Each number is 128 + 32 x the weight over its row's rms, rounded and kept within 0 to 255. Layers, rows and columns count from 0. The size above them is the row's rms in percent of the matrix's.

# layer 3 MLP down (transposed), 1920x320, rms 0.039, rows 1041-1060, columns 80-159
size [ 16  16 110   6   8   7  79  87   9  63 199  15  80  11  90  99  11  15  44  15]
[[155  85  90 168 143 156  76 112 135 105 156 148  95 163  93 171 170  92 142 180 121  89 113 130 161 205 125 123 160 154 126  99 189  72 142 143 156  98 128 139 112  93 124 104 159 130 116 110 139 143 100  59  83 107  80  57  89  97 100 146  96 145 154 143 184 117 124 120 147 146 122 122 172  43 167 119 130  90  80 203]
 [113 129 123 110 145 118 148 133 109 141 107 160 102 173 151 108 119 156  91 119 164 203 136 147 111 115  61 125 117  67  91  94 146 156 146 139 179 158  96 120 154  97 176  56 152 124 167  96 150  87 174 139 124 141 183 149 134 181 154 154  90  92 116  67  98 160 138 115 142 122 103 119 153 149  89 164 105 138 121  66]
 [ 99 157 124 123 140 133 162  60 136 126 134  81 145 151 118  41 125 127 161 141 176 115 127  91 186 159 141 108 174 142 138 145  90 110 144 168 133  88 137 127  77 147 125 152 107 155 155 172 189 171  77 142 145 125 131 160 115 145  94 127  95 119  99  94 139 126 166 167 102 108 207 134 111 167 103 140  99 148 161 118]
 [156  90 134 128 126 124 123 116 126 134 175 123  67 148  93  73 125 161 186 158 105 144 118  92 144 130 164 154 132 132 116  87 161 155 137 122 122 104  98 201 146 102 159  77 120  54 171 164 147  88 134  64 138  97 104 112 151 164 114 185  95  30 178 105 192 172  71  99 148 135 157  91 162  93 143 119  77  89 112 125]
 [109 126 152 122 167 111 120 115 105 114 207 199 102 109  86 133 130 117 142 154 155 134 118  89 127 213 122 148 128  74 113 127 197 143 152 150 157 140  62 153 172 108 146 123 108  75 130 135 139  66 110  91 103 133  67 125 104 140 120 105  97 104  98 128 164 152  76 112 104  82  99 133  99  67  96 110  77 105 110  49]
 [ 99  98 115 128 143 138 153 148  53 114 147 124  83 120 120 170 148 151 142 117  90  80 143 144 118 251 183 132 172 124 100 123 125  99 164 152 108  63 106 169 140  96 138 112  88 110 105  94 135 122  79  91 108 106  92 115  92 130  73 160 118  64 123  96 172 121  85 115 138 156 130 114 147  68 143 113 135 104 113 181]
 [131 140 117 171 118 131 119  90 111 143 120 138 134 109 131 136 119  90  73 138 142 140 132 188  70 116  85 105  99 110  71 162 132  69 123 121 203 129 110 191 115  90 149 116 169  96 164 125 166 178  91 124 193  41 122  86 149 122 110 137  85 144 133  88 164 173 138 104 129 169 166 137 149 130 121 162 125 102 149 131]
 [106  74 152 117  89 102 115 150  91 138 150 143  58 127 156 109 191 167 152  98 114 127 113 178 130 135 158 172 130 138 116  81 132 136 214 152  96 157 127 141  90 107 127 120  92 124 105 121 175 100 121 144 154  71 101 123 162 152  84  98 131 121 120 176  94 132 101 175 103 135 140 131 134 142 186 152 120 127 144 174]
 [138 106 159  73 130  97 164  96 204 144 167 117 125 144 100 112  97 157 186 164 137 119 101 148 109  43 161 149 108 115 112 122 173 143 142 154  55  82 119 161 109 130 147 142  89 145 183 163 155 146  88 111 132 132  80 113 131 104 132 151 109  63 172 161 116 143  88 106 124 130 161 138 123 140 116 132 119 159 131 144]
 [ 79 114 142 163 126 183 127 118 133 137 118 161 172 141 121  63 111 124 113 104  59 105  82 117 127 134 137 161 115 125 127 132  87 115 116 150  80 148 122 138 108 173 163 122 187 136  93  98 128 144  91 143 100 126 132 169 159 103 152 119 127 113 141  86 145 103  95 112 151 102 162  77 129 201 124 169 103 145 142 126]
 [ 94 156 161  85  77 138 170 155 125 117 122 120 185 156 185  89 112  85 117 156 104  72 134 114 199 106 103  40 148 143 139 107 172 134 136 140 102 129 136 195 129  93 129 193 149 124 120 154 133 134 119 129 146 154 103 146 113 157 117 121 112 160 172 112 144  62  96 154 160 107 125 167 174  87 103 100 118 141 135 137]
 [136  90 124 131 186 119 147  92 140 141 170  84  89 113 100 114 163 158 189 142 111 141 100 163  91 151  65 147 156 133  83  82 135 129 193 136 129 148 114 150 134  87 156  71 116 145 153 118 167 118 156  71 160 127 105 137 120 114 139 155 117  83 164  35 123 126  87  93 167 156 115  51 164 145 144 165 132 130 139 132]
 [133 160  83 129 165 123 170  88 163 108 151  98 113 136 102 150 137 150 168  90 198 168 117  88 176 138 130 166 140 151 141 103 109 144 150 132 211 163 110 175 145  88 146 159 102  88 150 140 101 111 153 155 102 138 167 104 159  70 162 173 159  70  95 160  88 112 128  89 163 170 114 156  95 168 138 148 101  38 173  73]
 [142  86 116 113 179  49 122 117 122 153 194 162  84 107 157 142 134 149 154 152 185 104  90 139 179 122 149 156 142 144 111 130 147 140 145 140 145 136  78 133 166 146  98  89 118  56 156 129 166  45  66  98  96 176  54 144 135 161 165 133 131  90 153 144 122 112 115 128 160  79 141 101 121  82 199 136  97  91 185  64]
 [119 117 135 147  70  54 136 150 162 130 173 131 182  60 160 148 114  81 157 167  96 137 150 122 125  99 135 156 153 153 112 131  62  93  90 143 104 105 133 127  86 122 135 165 159 136 115 138 120 155 161 162 104 149 162 174 135 149 134 101 173 194 197 126 150  94 120 134  65 105  78  92 122  88 151 129 103 141 171 125]
 [139 145 129 145 129 165 107 105 124 177 151  84 144 138 135 129 149 161  46  98 154 164 116 125 115  91 101  94  74 157 112 184  53 116 138 143 104 126 127 157 140  88 145 200 170 118 113 152 129 111 123  80 151 119 147 103 126 126 179 129 132  99 105 136  95 170 120 118 112 148 145 142 130  87 116 139 110  68 132 166]
 [167 120 107 153 172 165 109 148 122 152 193 112 123 158 103 100 159 132 108 185  75 137 129 131 158 134 119 128 181 135 121  55 174  95 117 130 151 118  47 155 138 130 137  88 130  77 134 108  95 143  97  94  81 128 107 133 110 106 111 123 150 106 139  90 189 109  78 120 168 172 133  66 148 103 190 125 128 109 125 172]
 [ 63 182 135 153 221 112 114 151  85 128 163 200 143 102  89 177 144 119  79 107 145 138  95 105 143 169 115 114 124  67  89 143 135 130 133 121 174 142  85 130 200 100 136 136  76 110 129 153 157  89 152 153 120 176 102 175 154 153 139 109 151 172  54  94 105 113 139 142  74 102 126  86 104 164  80 138  71 123 171  38]
 [ 83 123 114 133 136 142 153 181 143 175 114  90 158  97 143  72  97 131  79 157 111 157 164  90  78  89 136 115 149 219 148 102  77 106 112  83 127 119 126 137 154 160  63 188 128 108 153  83 111 153 124 169  82 115 115 105 152 118 144 157 106 123 177 116 145 103 148 120 157 125 167 180 143 137  96 117 179  94 144 173]
 [158  99  70 135 120  83  73 119  76  97 128 165 121 138 164 162 185  95 107  98 145 100 142 133 167 231 137 115 140 135 127 146 132 122  90 114 186 140 134 150 100  93 101 104 150 110 101  98 161  80 105  78 111 158  98 114 116 182 139 126 110 100 153 133 128 152 122 115 152 100 116  87 146  66 113 167 132  98 123 109]]
# layer 3 MLP up, 1920x320, rms 0.102, rows 1042-1061, columns 80-159
size [ 21 113  10  10   9  84  95  13  63 201  18  83  16  89 107  15  22  43  20 162]
[[126 157 117 176 125 155  98 121 138 120 183 111 156 125 118 122 137 140 146 116  86  84 134 147 230 147 191 187 165 148 143 129 133 108 151  60  90 110 145 126 131 165  77 175  91 159  88 188 106 167 119 139 122  57  47 122 118  48  97 167 134 127 144 118 186  99 165 112 106 148 144 112 142 104 171 101 155 120 101 129]
 [169 132  69 132 120 135 118 154 142 126 104 133 157 127  73 167 124  89 108  97 156  88 199 104 101 148  83 150 116 133  60  67 152  67 115 141  94 148 106 157 101  73 116 117 155 130  97  95  67 113 141 153 155 116 106  37 148  93 159 135 167  77 129 175 101 147 113 169 132 174 114 126 128 122 129 127 152 111 131 156]
 [106 164 150 151 145 125  91 125 120 202 126 144 172  25 118 201 143 147  88 117 103 129 118 145  73 123  91 141  87 146 160 159  96  86  97 113  94 108 159  68 163 159 147 161  96 171 170 109 107 156  81 127 115 161 139 101 114 110 178 119 147 171 113 164  89 105 158 124 113 159 115 144 121 144  90 131 172 166 158 146]
 [140 130 148 120 108 120 116 179 124 106  88  71  86 165 115 123  93 129  25 107 127 154 104 165  56 105 100  93 180 164 142 138  90 101  95 142 129 138 145 133 124 135 143 129 144 147 180 119 115 198 141 144 103 184 165 115 171 135 137 204 102 109 163 126  66  86 135 105 151 172 125 162 176 179 153  84 166 155  92 175]
 [145 159 158 135 138  93 101 149 168 167 125  97 159  96 127 118 104 131  77 102 176 146 125 147 130 100 111 108  70 115 152 109  86 127  86 151 130 186 134 127 146 140 112 152 128 130 198 129 127 138 144 165 145 202 156 147 157 150 169 173 120 173 127 177  87 142 120 119 138 119  99 126 115 187 142 149 157 145 140 114]
 [117 158 149 140 111 165 154 112 114 136 141 160 148 119  72 126 114 173  78 147  57 170 152 107  79 130 102 176  83 147 155 108 125 136 119 144 114 106  85 127 139  88 100  89  82 135 105 196  81 184 195 125 148 151 121  94 118 139  65 164  36 123 102 103 147 109 232 115 177  88 115 122 109 149 162 117 133 168 173  69]
 [195 130 137 113  77 142 124 124 114 162 105 120 140 147 128  78 105 125 159  83 144 163 156 136  45  97 191 160 161 137 109 106 137 169 139 135 137 171 126 100  87  93  52 165  97 154  89 143 123 120 124 124  94  92  59 150 110 125 174  96 158 138 122 138 126 148  90 115 132 120 152  86 125 122 158  71 107 134 145 107]
 [139 151 109 157 139 176 123 138  78  98  89 146 151  85 102 118 149  80  82  72 128 106 140 111  88 173 119 111 189 122 130 157  86 116  96 145 148 135 139  70 129 127 113 121 156 118  57  86 122 109 144 144 158 128 206 147 115 139 136  83 124 156  60 106 171 155 166 130 142 106  75 128 122 124 138 160 169 136 160 126]
 [ 63 131 146  73 173 166 129 111 110 124 114 154 150 189 128 122 132 125  97  80 102 116 102 147 110 135  92 190  98 190 123 146 147 152  83 149  87 136  96 123 140 161  98 141 128 140 128  85 127 133 111 109 162 129 131  97 156 186 118 122 131 115 156  83 100 115 127 128 123  79 191  98 136  93 109  75 104 131 166 107]
 [102 118 131  92  87 203 165 114 110 110 105 102 136 171 191  68 114 131 138 138 154 114 115 140 189 159 118  88 132 136 172  99 157 162 150 120  97  91  90 141 149  90 106 174 138  98 129  93 127 218  48 151 133 111 101  71 112 131 112 160  90 140 135 193 103  97 105 104 142 121 173 166 106  97 113 122 116 133  95  81]
 [158 210 147 132 101 159 114 214 136  86 134 139 185 134 151 171 108 103  90  89 114 109 106  56  91 141 164 191 115 123 146 142 127  95  95 116 133 129 139 126 143 165 115 183 100 124 133 110  99 131 141 162 133  99 132 125 137 141  93 172 132 124 119 158 158 139 171 128 102  88 114 147 119 148 145 112 160 157 131 117]
 [ 88  79  96 150  86 112 184 104 120 110 177 161 132 105 135 162 119 105 106 142 143 150 157 122  66 157 188 143 125 171 122 114  93 103 143 141 156 130 144 125 130 132 175 205 143 165 147 126  89 161 125 140 121 102 132 110 107 121  80  93  97 145 114 179 159 167 136 113 154 163 136 159 103 188 122 102  89  97 115  83]
 [134 164 154 177 109 220 119 112 128  62  75 143 151 133  66 137 117 120  25 123 111 159 156 114  31 109  83 114 138  99 132 175 132 125 114 152 113 123 174  87 117 104 173 161 138 161 120  84  82 234 101 143 152 112 192 122 117  97  71 134 100 141 128 100 152 124  82 106 139 142 119 199 153 143  97 110 183 169  50 111]
 [132 125  99 113 133 136  90 216 184 174  94 118 165 113 104  90  52 157 144 119 112  84  91 153 114  84 156 125 130 115  72 144  89 140 150 180 130  90  64 157  92 130 118  85 172 158 113 102  88 167  99 161 122 104  99 121 100 123 101 138 126  85 138 163 107 134 168  87 152 105 176 133  83 147 152  95 159 134 112 185]
 [128 150 114 148 101 103  94 152 144 109 150 140 116 144 135 159 172 132 127 138  86 146 137 149 133 110  70 116  93 139 136  79  95 133 108 127 128 189 116 204  82 136  81 146 164 133 181 149 152 144 143  82 116 137  96 140  63  57  81 172 144 163 156 157 155 150  34 131 107 152 150 148 151 150 186  98 132 120 149 100]
 [ 93 148 174 127 115  81 132 157 153 106  88 137 189 124 134 151 104 131 120  89 141 132  97 115 105  89 132 142  70 114 148 183  73 124 114 135 113 157 154  89 134 146 164 140 126 163 193 104 130  99  77 111 163 128 152 160  99 149 126 156 134 118 187 139  73 139 175 110 101 134 130 140 109 167  81 136 112 162 163  90]
 [140 108 144 134 105 132 146 125 169  34 128 105  90 204 125  71 121 127 132 138 108 146 134 139 122 119 122 130 184 176 147 118 119 121 165 164 144  96 170 188 100 148 132 114 176 112 151  43  95 175 193 108  75  71 120 101 110 112 122 135  78  57 176 110 117 117 118 116 147 130 147 174 161 126 204 113 156 132  27 186]
 [ 86 107 145 175 152 120  64 114 108 111 136 227 125  59 137 106 111 127 115  80 185 128 102 135 132 113 143 173  74 104 126 183 117 123 140 159 145  83 151  82  85  91 125 164 150  92 114  65  76 150 106 105 192 122 111  97 137 179 167 168 125 175 118 175  60 181 159 107 126  85 150 176 158 142  66 169 152 124 115 162]
 [101 140 183 120 136 163 127 122 157 158 137 121 175 147  85 127 103 188 127 149  94 175 115  68  99  93  83 147 121 127 133 131 135 122 160 131 102 107 107 138 141 136 182 124  76 142 203 139 102 192  79 139 149  96 149 134 144 118  91 155 107 157 157 124 123  93 129 124 114 161 208 134 139 172 153  84 127 138  74 141]
 [123  84  59  86 131 194  94 149 137 118 136 160 169 125  90 123  85 185 165  53  90  74 137 104 111 144 140  77 134 136 135 113  95 119 146 133 100 114 103 120 105 108 140 131  53 147 136 142  87 164 146 190 143 143 105 138 191 138 136  90 106 209 157 168 146  90  57 134 110 101 110  79  93 178 111 142 175 160 128  79]]